Each number is 50 + 15 x the weight over the matrix's rms, rounded and kept within 0 to 99. Layers, rows and columns count from 0.

# up: layer 7 MLP up, 384x96, rms 0.0615, rows 172-271, columns 0-31
# down: layer 7 MLP down (transposed), 384x96, rms 0.0601, rows 172-271, columns 0-31
up172:40 36 57 69 63 34 31 66 64 26 67 71 61 38 71 64 42 40 44 45 26 52 62 26 48 65 68 49 59 55 73 56
down172:56 32 33 47 74 58 29 75 56 45 51 36 71 83 25 44 64 49 55 67 54 58 34 51 59 25 56 49 71 76 61 26
up173:52 55 56 54 45 40 70 45 64 62 56 55 68 51 69 54 61 44 46 45 66 50 33 45 26 65 31 53 30 56 58 58
down173:49 71 37 36 59 42 58 15 55 65 59 62 63 57 32 44 42 37 66 62 67 60 42 52 28 60 47 60 31 51 56 59
up174:36 27 16 20 55 38 34 74 38 48 71 55 51 86 76 29 38 53 48 29 65 63 51 64 05 52 23 42 54 39 35 26
down174:44 65 29 31 55 99 67 47 49 06 74 53 76 39 48 66 65 51 36 41 53 33 26 34 50 34 57 58 29 47 33 54
up175:20 49 23 64 53 28 68 95 34 47 58 52 94 64 36 32 42 12 28 61 32 22 38 43 43 84 48 31 60 65 62 52
down175:43 53 58 37 59 30 49 61 44 50 90 69 43 38 59 39 29 64 48 38 42 42 48 72 69 53 30 49 76 57 66 19
up176:56 48 46 31 33 17 44 38 54 60 52 55 48 36 57 50 61 49 50 36 59 33 51 37 30 92 55 55 49 65 46 61
down176:53 55 65 36 81 30 64 20 50 78 59 37 53 29 37 65 66 35 64 65 60 38 47 22 38 64 51 67 41 45 36 54
up177:47 40 21 50 21 53 82 67 53 58 48 31 51 59 20 30 42 40 17 66 52 56 62 42 34 93 51 64 59 39 50 19
down177:40 57 41 43 49 72 23 54 70 72 26 66 46 71 39 60 72 56 52 36 40 44 42 60 58 37 17 60 47 35 35 55
up178:52 52 25 33 54 61 53 67 49 39 44 58 38 54 26 32 54 55 70 45 66 37 38 32 76 78 55 51 64 30 26 56
down178:38 23 55 51 23 59 61 27 17 51 51 54 36 53 76 56 53 58 55 36 44 48 47 47 61 17 57 77 28 48 93 46
up179:35 44 41 56 48 03 41 40 49 54 47 48 64 26 64 47 39 59 37 27 45 41 71 41 34 50 42 52 72 56 43 51
down179:60 66 55 57 49 30 52 58 25 43 36 35 47 59 51 68 57 53 94 45 74 16 28 52 66 56 34 18 78 57 45 48
up180:26 31 43 51 37 45 46 61 50 68 51 77 67 44 53 47 68 34 38 33 27 44 59 62 32 74 50 61 71 42 48 52
down180:78 52 39 29 33 48 67 40 70 57 58 69 55 52 44 53 60 48 58 20 31 52 27 51 50 50 54 60 34 22 39 61
up181:42 36 33 53 88 54 45 31 53 58 54 32 72 48 52 55 59 52 51 45 39 85 62 52 58 39 49 29 43 51 39 57
down181:47 47 62 59 55 42 48 59 60 53 59 37 70 59 56 41 41 82 47 67 51 91 55 62 68 57 35 64 51 69 52 53
up182:48 48 20 53 77 37 55 36 86 63 43 57 58 50 33 38 54 41 13 39 47 49 40 39 45 39 63 54 36 42 61 35
down182:56 71 62 39 71 48 35 75 43 30 30 55 52 71 50 44 47 45 41 45 84 58 49 57 64 50 52 25 63 50 63 37
up183:48 41 04 41 76 46 60 51 82 34 56 49 51 38 61 69 35 55 37 29 51 44 44 29 37 45 48 48 54 51 25 17
down183:54 63 81 34 55 50 49 32 66 34 75 74 97 53 54 84 48 57 55 17 68 41 22 35 51 57 40 74 36 60 71 79
up184:42 72 38 42 41 56 53 29 73 30 71 47 33 50 52 74 47 57 42 58 62 35 43 72 42 66 51 55 49 35 35 47
down184:41 54 60 33 54 31 40 47 63 61 43 52 35 33 46 42 57 26 39 58 74 33 45 47 44 36 52 46 61 17 46 66
up185:47 28 42 53 57 41 48 73 72 55 49 53 54 62 47 42 54 56 62 22 60 40 43 60 45 57 63 38 88 47 49 61
down185:54 49 35 63 18 66 42 58 30 30 55 63 51 24 31 24 43 39 39 56 56 43 51 60 44 40 95 24 38 36 37 52
up186:56 17 14 58 43 12 37 56 47 64 78 26 21 91 58 57 76 41 29 53 45 80 58 55 35 30 00 50 65 38 68 41
down186:53 29 47 86 38 33 54 40 44 25 45 39 62 14 75 56 67 60 16 54 33 56 71 59 63 59 51 57 57 42 59 49
up187:53 44 29 46 46 40 63 60 52 49 94 51 44 33 39 69 50 49 47 50 28 72 59 34 35 49 62 73 66 75 49 53
down187:33 44 39 76 25 27 63 65 38 57 61 41 57 58 25 43 54 46 47 53 57 60 41 57 56 36 18 42 73 55 61 46
up188:54 35 53 41 57 52 41 40 44 43 49 31 62 58 45 48 58 41 50 40 41 49 49 54 48 90 48 44 54 48 36 40
down188:75 42 64 61 63 36 69 52 38 50 37 48 40 66 58 49 67 64 47 54 67 24 49 48 56 57 78 65 46 79 48 47
up189:31 53 39 40 60 63 30 48 45 57 45 52 47 62 58 56 54 68 68 40 60 99 31 54 44 42 36 48 72 78 32 45
down189:49 04 72 63 20 60 42 49 58 41 47 38 17 65 60 26 41 63 51 66 51 70 73 32 51 47 52 31 60 60 60 57
up190:31 40 65 63 42 14 55 62 65 41 75 45 50 67 68 50 32 44 41 49 54 55 32 42 61 43 27 67 67 62 31 53
down190:56 79 98 39 66 44 36 52 63 49 61 67 38 45 63 51 60 59 27 45 63 72 45 42 58 43 45 61 75 63 85 41
up191:39 48 31 33 83 55 76 48 86 43 54 48 51 20 19 38 57 19 54 52 44 61 47 15 27 61 52 66 57 38 35 45
down191:45 44 69 69 54 46 52 52 01 42 35 51 64 54 63 61 64 63 57 38 26 87 63 61 50 39 58 72 71 64 57 88
up192:43 54 11 65 60 35 42 65 71 73 45 50 59 37 27 40 58 19 47 43 35 63 56 40 42 68 63 63 32 32 67 40
down192:38 40 48 49 67 58 21 50 55 58 46 40 43 45 71 48 51 73 49 58 34 65 42 66 60 50 46 62 46 61 54 58
up193:50 32 63 58 45 57 34 53 36 35 59 58 38 54 46 48 61 51 36 62 44 70 78 51 45 62 46 28 51 55 68 59
down193:38 49 55 69 43 46 22 46 35 22 41 55 43 54 52 48 64 64 31 56 47 61 49 52 47 52 75 24 49 52 58 56
up194:44 62 45 68 47 46 27 36 54 63 52 61 49 69 17 57 60 28 56 50 49 69 37 44 42 75 52 26 44 53 37 67
down194:60 37 40 52 65 38 68 32 60 30 45 36 39 51 55 49 60 46 55 56 61 47 61 59 43 52 84 42 40 66 54 57
up195:35 63 49 47 57 54 46 65 38 36 62 62 05 52 45 69 35 37 61 29 52 51 42 45 31 68 46 47 58 72 26 44
down195:41 32 43 59 46 18 46 28 39 75 53 62 82 35 27 17 55 22 27 34 64 63 45 57 62 43 39 85 62 44 52 69
up196:45 61 62 20 52 49 58 68 49 73 80 44 72 43 66 73 15 28 49 44 57 45 56 47 69 41 20 20 59 70 47 41
down196:31 70 55 72 67 43 49 45 40 46 83 67 47 35 36 35 24 58 21 64 51 51 47 64 36 34 46 53 40 58 45 56
up197:36 49 49 63 69 36 63 69 72 28 48 35 55 52 28 49 54 49 32 20 36 46 41 42 48 43 27 28 38 62 36 54
down197:51 48 44 29 65 65 41 44 52 42 59 37 78 44 38 59 34 58 48 55 47 57 60 49 31 66 50 26 67 28 37 58
up198:62 63 53 35 67 47 34 35 51 77 52 61 58 46 35 46 66 47 55 46 34 77 37 37 64 84 33 57 40 60 40 52
down198:73 17 43 44 58 38 49 39 50 44 54 40 49 69 58 43 52 58 63 60 45 87 69 68 50 59 34 71 53 79 54 38
up199:43 56 52 51 58 53 61 51 44 45 60 47 41 23 41 56 21 62 43 34 39 49 54 56 36 62 32 41 56 38 54 61
down199:59 86 25 41 57 58 49 24 59 60 41 46 62 41 55 41 50 59 50 54 42 43 36 47 26 61 64 80 26 48 51 48
up200:69 40 68 18 57 46 25 26 47 44 46 62 52 77 55 69 61 69 50 48 45 64 59 36 37 65 50 40 48 52 61 33
down200:69 52 56 38 58 51 49 36 36 28 63 57 36 18 27 48 53 74 33 68 49 48 44 55 47 48 94 30 71 60 42 34
up201:56 55 15 36 22 21 58 54 54 41 70 59 46 55 61 61 44 53 12 40 74 43 50 44 48 65 44 63 62 33 51 69
down201:64 40 56 55 52 61 46 60 39 45 47 50 35 38 63 47 35 49 58 46 62 38 63 43 39 55 47 52 60 57 47 14
up202:56 61 45 38 39 49 17 72 60 62 39 50 27 50 46 66 63 64 51 30 60 48 43 42 53 78 56 55 48 27 42 38
down202:49 47 92 42 43 41 20 47 00 22 35 58 24 60 61 81 63 27 46 47 54 37 35 48 35 15 63 78 42 85 54 48
up203:53 28 63 62 67 50 45 48 53 52 34 27 36 40 55 30 50 47 60 43 50 54 61 48 60 37 61 37 48 46 34 34
down203:57 58 47 53 65 42 51 42 35 68 45 39 67 44 63 55 64 55 73 58 33 41 33 36 66 29 69 55 73 45 54 72
up204:46 52 45 35 16 53 55 51 69 47 41 65 59 52 31 31 57 35 55 50 48 47 55 35 43 34 51 35 49 21 20 26
down204:56 39 39 49 64 67 72 54 58 37 42 40 47 70 67 59 68 73 33 45 41 46 38 50 45 35 69 64 60 46 74 67
up205:40 27 32 29 45 22 69 52 52 57 39 11 52 79 35 38 45 62 55 54 58 38 60 54 45 42 35 36 60 56 50 40
down205:61 46 68 40 46 69 51 46 74 33 40 93 30 48 52 45 54 59 53 22 91 36 35 58 68 61 54 52 44 48 37 26
up206:39 59 52 43 62 41 50 29 50 89 73 54 64 76 44 58 37 48 63 11 36 70 55 54 41 83 33 44 38 74 62 05
down206:45 48 36 65 54 46 63 59 50 54 46 47 54 68 85 41 32 52 65 59 22 62 65 82 75 68 42 57 37 66 31 64
up207:45 62 52 67 34 58 37 36 45 63 65 52 53 65 60 49 62 54 52 28 60 57 67 65 59 27 49 58 63 58 45 35
down207:49 58 39 40 51 41 39 65 48 46 65 42 64 37 38 50 58 46 58 66 44 51 77 45 32 72 36 70 71 49 43 62
up208:40 48 37 58 37 47 31 40 50 58 48 51 37 57 36 49 34 36 39 39 40 24 21 62 46 52 18 52 47 46 53 46
down208:51 49 56 38 41 70 63 44 59 52 49 33 19 48 65 49 46 50 38 52 29 30 43 42 35 41 55 48 33 61 37 25
up209:52 58 55 50 75 38 51 47 53 44 37 71 64 63 53 29 58 74 27 35 61 60 44 60 59 49 56 36 47 30 44 38
down209:41 57 31 50 79 43 67 55 72 74 49 49 84 49 49 57 45 55 58 59 41 68 50 72 44 60 41 57 00 53 55 37
up210:30 47 43 36 52 59 44 51 38 37 78 45 33 64 67 63 66 38 30 45 46 49 43 66 28 49 54 51 58 67 50 33
down210:46 79 52 36 28 26 38 32 48 41 35 72 51 28 58 56 63 50 41 36 54 28 56 29 74 23 57 44 74 31 53 79
up211:61 47 71 60 49 33 53 45 74 99 49 35 67 50 35 94 37 60 44 59 45 69 54 66 60 66 19 40 45 17 47 51
down211:43 62 47 26 59 35 45 51 23 60 57 37 23 40 33 47 61 14 64 66 64 55 50 35 58 56 19 48 61 54 26 58
up212:50 66 32 48 35 52 40 39 46 67 41 85 62 51 22 53 70 28 56 49 46 42 38 41 62 61 53 52 39 34 46 61
down212:54 31 52 62 69 49 62 62 34 56 42 26 48 47 57 53 35 63 53 61 38 59 63 55 45 48 39 40 55 66 50 50
up213:18 58 55 48 50 48 37 45 42 53 55 60 34 49 48 48 67 40 41 30 53 41 39 47 54 54 51 41 87 75 69 70
down213:66 60 43 39 58 39 55 35 62 72 51 80 50 51 41 45 57 38 64 71 60 55 22 53 41 33 34 71 48 49 63 62
up214:37 66 40 52 54 62 41 71 44 51 74 60 30 44 13 69 42 53 45 33 43 60 40 29 67 52 53 34 52 49 36 49
down214:65 55 42 36 68 38 61 53 61 47 54 69 51 51 48 77 66 58 57 51 64 51 52 20 63 29 74 48 70 47 42 21
up215:23 64 05 23 62 60 52 46 70 58 48 41 54 41 47 56 57 60 42 48 57 57 36 51 43 55 58 47 77 39 51 21
down215:56 38 40 46 56 43 72 45 61 71 44 45 58 23 55 45 40 47 62 64 80 89 81 27 36 52 64 53 49 48 44 52
up216:31 47 58 51 41 36 51 68 49 33 54 23 25 58 12 20 50 62 32 41 34 47 63 29 56 46 54 29 68 62 54 48
down216:45 60 66 28 78 46 47 45 39 20 34 65 12 59 61 52 33 61 36 45 65 63 26 37 46 45 43 36 54 38 41 54
up217:31 56 57 35 43 38 34 42 99 62 42 45 50 35 34 28 42 46 31 55 34 58 46 42 33 47 61 33 70 18 36 52
down217:55 51 49 49 48 63 65 84 79 41 33 37 42 56 51 40 61 74 31 37 53 57 28 72 61 37 70 43 55 65 57 23
up218:26 58 58 59 49 59 23 54 51 47 88 75 32 42 50 65 49 58 33 54 47 44 39 42 46 56 27 55 61 55 45 51
down218:48 50 41 41 56 70 78 50 53 44 52 31 37 44 43 41 63 51 51 52 46 28 44 51 65 73 40 21 40 33 35 54
up219:46 66 81 45 60 53 49 65 34 54 41 60 53 74 64 72 53 59 62 41 59 52 51 74 48 49 30 49 36 68 40 41
down219:58 06 27 49 45 23 36 49 60 39 35 59 48 60 48 35 42 51 52 51 54 66 40 47 62 53 47 59 66 52 72 49
up220:61 50 51 51 61 63 49 52 35 53 68 24 36 48 46 50 80 46 70 47 40 49 57 48 47 62 46 34 66 52 59 24
down220:27 64 43 64 45 30 42 67 59 46 54 39 42 50 39 36 58 48 64 68 52 76 60 42 46 38 70 66 51 34 65 46
up221:25 47 48 51 39 49 53 68 61 38 53 66 48 32 35 30 52 32 44 35 45 50 51 19 65 48 49 51 45 79 51 67
down221:55 66 37 61 70 53 46 69 41 54 65 06 47 54 72 50 60 52 74 59 35 61 78 63 40 65 46 45 66 53 40 22
up222:32 25 62 43 46 35 38 61 61 48 59 49 73 50 66 51 27 16 38 51 49 43 70 48 57 67 37 34 48 57 56 33
down222:54 37 48 73 30 63 53 48 54 60 30 50 26 36 74 48 59 77 25 59 35 53 50 73 53 46 50 34 33 56 49 28
up223:41 35 41 38 51 41 43 46 38 40 53 68 50 59 41 52 74 54 51 71 59 63 26 37 19 54 50 60 70 59 59 48
down223:62 29 47 50 62 53 54 49 43 56 44 51 66 60 38 52 39 40 66 35 58 69 55 71 61 53 45 48 45 65 65 57
up224:59 50 27 44 54 52 47 72 37 47 55 47 61 80 59 30 63 41 42 08 30 55 56 54 45 72 75 40 39 54 51 68
down224:48 59 48 49 61 31 51 43 44 39 54 69 46 53 44 58 81 72 48 52 66 37 45 38 57 61 67 81 47 46 55 48
up225:63 53 36 31 59 47 34 75 39 63 58 37 45 45 44 53 53 58 41 49 30 38 57 50 40 71 57 40 41 75 34 32
down225:60 63 41 38 49 42 63 48 41 47 75 58 49 62 30 30 21 45 61 36 55 50 27 51 57 38 54 54 28 43 41 55
up226:59 30 36 55 61 36 39 49 30 44 86 24 46 47 65 62 28 50 41 67 13 70 59 56 53 70 41 85 64 44 55 76
down226:56 68 46 67 80 56 37 57 45 29 55 45 32 66 41 46 63 43 15 56 33 22 25 71 46 53 22 41 61 81 34 37
up227:56 41 30 44 30 42 63 62 42 53 72 37 33 51 29 62 79 51 34 34 42 54 41 58 68 40 58 33 61 46 36 62
down227:74 63 56 24 67 49 38 49 55 63 46 35 32 49 38 29 60 28 57 54 28 32 38 39 36 48 67 46 31 66 48 38
up228:20 54 60 29 49 31 62 71 54 48 53 50 27 59 36 42 30 39 50 64 65 58 85 57 60 42 39 33 46 33 32 64
down228:48 49 56 42 40 54 71 60 53 29 46 66 38 59 17 50 61 56 50 68 63 43 45 81 46 54 38 31 53 59 43 40
up229:61 57 54 67 60 44 66 37 46 71 53 62 24 51 35 37 74 65 49 26 70 44 51 36 46 40 51 44 47 45 38 38
down229:30 61 65 29 52 66 74 48 49 50 63 27 60 41 47 52 46 22 30 27 63 58 33 40 71 28 50 44 65 25 45 45
up230:23 43 32 55 56 50 58 61 40 59 67 61 45 75 44 61 54 42 43 53 44 40 39 37 40 42 54 42 45 44 51 56
down230:45 72 35 52 33 39 57 22 31 61 41 64 54 48 75 38 37 41 62 44 41 24 41 39 58 26 63 68 58 44 58 34
up231:54 48 37 25 33 55 64 99 69 61 52 60 21 39 31 07 39 45 46 46 61 49 61 36 64 63 48 24 52 71 81 46
down231:53 55 48 52 21 77 74 10 65 37 47 37 24 27 68 32 63 69 42 53 24 34 39 44 37 39 40 45 48 64 62 17
up232:36 61 42 28 46 24 40 56 48 55 73 63 60 50 47 73 61 52 55 26 41 55 63 41 55 64 21 58 41 51 59 40
down232:52 57 42 30 50 39 22 42 54 42 64 68 48 21 53 46 51 22 50 61 34 38 36 26 55 43 51 37 41 42 66 38
up233:51 61 67 50 58 46 36 39 43 78 66 52 60 51 71 40 60 52 43 26 57 41 42 65 36 51 57 50 53 40 37 56
down233:22 40 25 38 49 38 62 36 72 67 52 46 71 49 45 54 51 54 70 41 44 43 43 57 52 54 25 53 32 40 35 41
up234:35 24 61 76 72 71 50 75 82 46 49 60 17 91 44 35 29 55 29 44 53 63 53 50 42 43 44 49 74 70 52 49
down234:51 34 51 37 13 41 59 50 45 49 60 53 48 32 47 41 63 31 43 75 52 44 57 36 50 66 43 40 49 38 58 64
up235:57 52 33 59 52 51 48 31 48 60 69 23 52 34 58 65 54 57 41 35 34 72 39 54 66 40 29 28 63 56 39 68
down235:59 82 43 25 54 79 63 32 72 54 47 50 50 68 59 51 71 44 41 34 49 37 39 74 56 50 25 34 48 49 60 51
up236:49 42 58 43 62 45 33 48 66 36 55 51 57 72 43 51 64 22 66 54 48 61 59 46 58 48 29 38 45 55 62 68
down236:60 41 46 34 92 65 63 48 62 37 64 44 59 68 54 72 69 63 62 48 30 60 52 58 28 58 43 44 48 68 43 51
up237:36 16 42 59 46 63 60 41 54 78 60 27 56 63 45 72 35 39 28 15 55 74 47 23 46 59 39 42 54 68 77 48
down237:48 77 57 61 41 45 49 41 47 48 56 82 67 45 28 53 45 54 55 78 54 47 51 47 61 46 49 42 55 23 65 66
up238:43 63 54 16 12 67 62 38 56 60 60 50 47 38 47 63 55 46 31 44 42 48 72 57 70 50 40 50 53 63 61 35
down238:42 60 38 46 59 71 44 67 42 44 46 43 31 59 34 59 25 85 42 85 62 48 40 75 49 55 42 32 48 54 43 62
up239:44 47 45 33 37 41 63 50 46 47 35 63 79 68 37 41 60 27 42 40 38 76 73 44 55 86 41 24 50 57 51 39
down239:59 31 61 97 35 43 58 42 71 47 32 62 47 44 76 38 48 28 31 50 18 40 43 44 49 38 65 47 45 45 70 57
up240:45 34 71 64 34 23 40 51 51 71 78 79 30 58 46 59 67 44 55 58 48 50 35 38 23 51 47 48 47 49 45 54
down240:37 58 36 37 29 64 63 25 54 58 68 49 38 76 52 27 62 27 35 35 40 53 48 55 39 41 27 47 20 74 64 37
up241:48 54 63 55 67 42 56 51 76 48 81 66 20 32 52 69 56 85 33 29 30 51 49 51 40 84 09 25 45 48 45 50
down241:48 55 44 46 59 50 51 40 63 72 64 55 64 07 29 75 52 25 39 41 35 38 63 39 23 46 64 64 39 33 52 52
up242:47 54 56 72 34 48 68 53 49 39 52 26 55 34 58 49 38 52 26 42 55 52 61 41 56 54 54 14 52 47 38 58
down242:52 53 43 49 46 44 48 27 57 52 37 42 27 65 45 54 73 15 47 35 59 50 05 68 53 41 28 43 42 63 84 51
up243:60 59 50 37 45 56 43 40 36 53 55 38 57 75 44 62 45 66 45 38 28 67 46 71 46 52 22 29 50 51 52 64
down243:54 55 47 45 55 40 81 46 31 41 45 43 46 47 45 52 50 59 39 62 42 56 55 65 71 51 56 41 50 44 66 67
up244:53 70 63 74 39 27 62 46 74 60 36 34 72 38 16 54 38 35 42 24 25 56 73 69 37 33 53 63 63 44 50 34
down244:41 78 66 48 49 51 34 56 64 52 52 56 49 70 32 40 37 47 54 41 45 70 42 60 74 45 28 50 57 32 64 22
up245:52 49 24 48 61 30 53 52 44 55 58 32 35 65 51 71 41 53 58 46 46 62 81 50 34 47 38 43 62 37 51 47
down245:70 65 56 25 79 58 36 47 44 62 41 44 52 55 25 30 46 54 66 58 56 31 39 39 51 45 23 45 49 47 39 67
up246:46 36 41 72 48 28 75 50 53 37 39 26 22 36 21 53 49 35 24 51 35 64 78 36 62 36 67 81 42 40 48 00
down246:53 35 47 44 72 78 22 08 58 72 43 32 63 65 56 69 48 51 30 40 53 46 70 50 48 57 21 35 85 37 34 66
up247:48 32 61 39 75 43 14 32 33 86 67 53 33 65 66 46 53 46 56 25 58 59 63 42 39 76 44 35 47 86 50 35
down247:70 54 72 47 43 56 37 63 54 45 60 35 72 43 50 46 50 36 38 55 57 57 25 53 58 63 46 58 54 20 58 40
up248:48 10 53 40 50 32 22 62 38 34 81 75 33 42 42 52 54 32 26 47 65 55 56 27 10 48 48 18 55 39 52 30
down248:57 19 85 53 66 65 50 78 70 43 60 37 56 41 42 46 43 74 57 81 44 30 42 49 36 68 43 69 38 56 38 59
up249:40 58 47 48 86 59 33 54 46 43 58 51 50 56 73 23 35 52 58 57 32 78 44 54 54 41 55 46 73 77 48 40
down249:43 78 34 33 58 52 36 46 37 66 40 61 33 62 44 45 40 72 21 40 38 80 44 65 36 05 63 80 54 38 43 40
up250:55 54 56 48 38 49 50 39 63 58 42 34 86 47 42 54 63 48 44 49 51 59 52 71 47 58 44 63 66 41 23 34
down250:28 73 48 59 61 68 58 47 57 55 50 40 44 28 22 35 39 75 43 42 39 20 49 33 52 37 56 52 50 71 50 60
up251:35 54 51 43 53 46 31 55 69 46 56 48 68 47 52 25 46 15 33 46 23 63 35 53 28 46 62 47 71 57 37 72
down251:24 54 54 77 34 43 46 63 46 28 56 84 67 61 65 45 21 67 47 60 51 71 44 62 53 30 63 48 57 36 74 49
up252:13 47 33 40 54 46 40 74 61 50 47 62 45 67 38 34 32 32 70 26 37 42 67 51 28 34 50 67 57 50 38 54
down252:32 83 15 31 44 48 60 51 51 63 34 57 31 60 57 41 68 45 62 53 56 41 60 64 49 54 55 63 42 66 38 65
up253:66 64 39 40 64 38 54 40 57 53 76 03 19 60 39 41 24 53 33 02 56 81 58 50 39 46 39 40 69 70 32 47
down253:52 75 54 41 78 91 78 30 59 27 56 55 47 68 41 43 75 55 58 19 31 36 48 78 61 39 35 65 69 62 73 58
up254:45 59 54 41 70 35 61 70 40 48 51 38 56 58 58 71 56 43 59 28 57 60 59 74 49 67 46 43 40 42 34 44
down254:51 26 46 62 22 27 45 31 47 51 54 64 61 48 60 35 51 61 41 51 63 58 39 51 53 29 49 60 80 62 58 74
up255:47 49 35 75 48 54 62 47 38 56 62 30 40 49 46 42 49 48 33 62 30 63 41 49 52 51 60 35 43 70 51 55
down255:45 75 53 45 42 30 56 27 49 57 65 66 51 40 65 51 51 63 28 49 36 55 48 35 35 44 26 49 67 26 72 49
up256:37 37 60 46 36 57 39 45 59 32 62 34 61 39 61 69 49 22 39 28 50 33 47 35 79 67 47 44 60 61 51 59
down256:47 64 64 51 57 28 67 43 52 56 53 63 53 58 47 46 54 64 49 49 80 36 36 52 26 43 33 54 75 12 65 39
up257:23 66 28 44 27 30 34 60 82 43 58 37 46 41 50 39 50 37 38 38 50 44 54 14 64 55 50 54 49 36 51 66
down257:58 35 60 66 34 52 46 48 50 47 33 30 38 33 54 52 55 76 50 37 60 42 53 63 13 44 66 56 43 41 80 39
up258:21 39 61 44 65 40 73 65 37 71 56 17 41 33 58 34 62 71 26 51 55 69 53 47 51 47 60 51 46 65 71 51
down258:52 54 40 50 58 64 54 53 72 63 48 60 67 41 57 44 62 51 57 34 65 59 23 56 70 62 44 41 33 45 52 53
up259:32 38 49 46 69 39 46 72 30 37 57 59 30 76 40 41 38 65 23 54 74 62 29 57 09 59 38 32 60 30 43 54
down259:72 35 53 37 42 78 52 42 60 42 69 72 77 48 52 58 56 52 34 37 64 64 48 52 64 14 88 49 43 42 38 44
up260:57 60 13 61 38 36 56 60 61 54 54 69 46 32 17 66 33 31 44 29 42 47 77 40 43 51 65 43 37 47 49 62
down260:90 15 81 56 33 36 65 43 42 40 27 45 37 22 79 78 60 39 30 53 57 54 76 53 37 48 56 67 48 55 54 45
up261:68 35 41 51 42 70 55 59 30 58 43 59 48 74 32 58 62 66 46 37 45 65 46 54 51 67 57 16 50 64 52 34
down261:63 49 67 45 48 38 74 37 43 62 33 34 47 24 64 50 58 51 59 57 71 45 47 33 50 34 60 38 56 27 42 29
up262:39 59 35 05 62 61 41 36 41 66 47 50 44 75 64 55 63 53 66 34 26 52 40 55 55 63 22 37 42 51 32 53
down262:34 27 51 35 62 25 50 40 60 40 47 54 48 48 58 52 54 33 53 40 53 58 46 55 44 24 49 33 36 71 52 10
up263:37 31 20 59 47 49 43 47 71 32 53 52 45 36 40 49 33 15 24 52 26 81 66 32 60 18 56 65 62 66 72 19
down263:52 30 42 53 52 51 43 32 37 67 58 46 61 35 89 66 63 56 51 53 57 78 66 45 52 51 73 48 62 50 53 55
up264:27 60 49 61 43 62 69 52 47 54 45 19 65 42 56 69 53 17 43 51 48 46 84 45 72 27 50 63 63 59 56 42
down264:36 58 74 54 40 60 52 52 54 55 63 64 48 67 38 86 24 58 60 48 44 67 48 49 55 64 40 52 41 43 48 82
up265:36 27 16 18 37 53 67 42 80 48 79 39 27 48 14 47 53 08 20 38 06 60 68 38 39 64 59 66 40 59 39 47
down265:82 41 22 31 65 60 55 46 92 52 23 48 41 70 57 70 67 25 59 48 57 70 44 59 52 41 73 67 43 57 55 13
up266:35 51 56 42 45 39 35 34 29 49 53 43 23 35 46 81 55 20 50 46 43 45 47 36 20 32 34 22 57 34 67 50
down266:46 65 53 22 52 40 40 33 70 54 39 37 73 23 58 60 56 61 47 20 46 53 33 36 55 52 59 52 57 36 59 43
up267:60 60 42 80 60 42 67 68 94 63 84 74 58 63 44 56 36 45 35 29 31 75 71 48 38 40 44 16 31 36 19 25
down267:46 50 50 09 41 30 40 22 27 59 56 43 54 49 52 53 41 35 81 94 59 09 29 12 43 47 48 64 58 68 20 42
up268:66 36 48 52 54 57 30 67 73 30 49 52 45 42 82 60 53 49 30 58 32 53 76 26 45 35 61 52 60 65 43 34
down268:28 41 40 63 58 77 29 41 52 39 24 58 46 41 38 34 54 43 58 57 45 40 53 57 45 38 69 57 29 70 56 43
up269:57 47 49 69 38 49 51 48 50 37 66 14 31 38 52 28 39 63 40 18 58 52 50 53 37 65 53 22 56 57 21 50
down269:45 68 37 22 57 43 49 50 41 70 44 63 74 70 40 54 58 45 61 73 38 42 51 58 52 44 36 46 62 32 46 58
up270:50 17 57 36 52 61 54 53 61 62 53 39 74 63 76 52 67 63 51 37 55 37 40 55 55 43 47 40 61 58 48 48
down270:48 55 30 54 51 39 61 40 56 58 48 73 32 58 56 51 75 38 46 56 73 44 43 39 43 45 57 54 65 29 71 30
up271:50 22 35 49 23 37 53 42 62 39 71 36 49 64 27 41 27 67 19 46 51 33 43 35 52 44 60 52 68 61 47 65
down271:43 71 65 41 50 55 31 77 28 59 26 75 47 72 56 51 54 42 69 45 55 57 43 45 58 58 40 30 48 43 41 22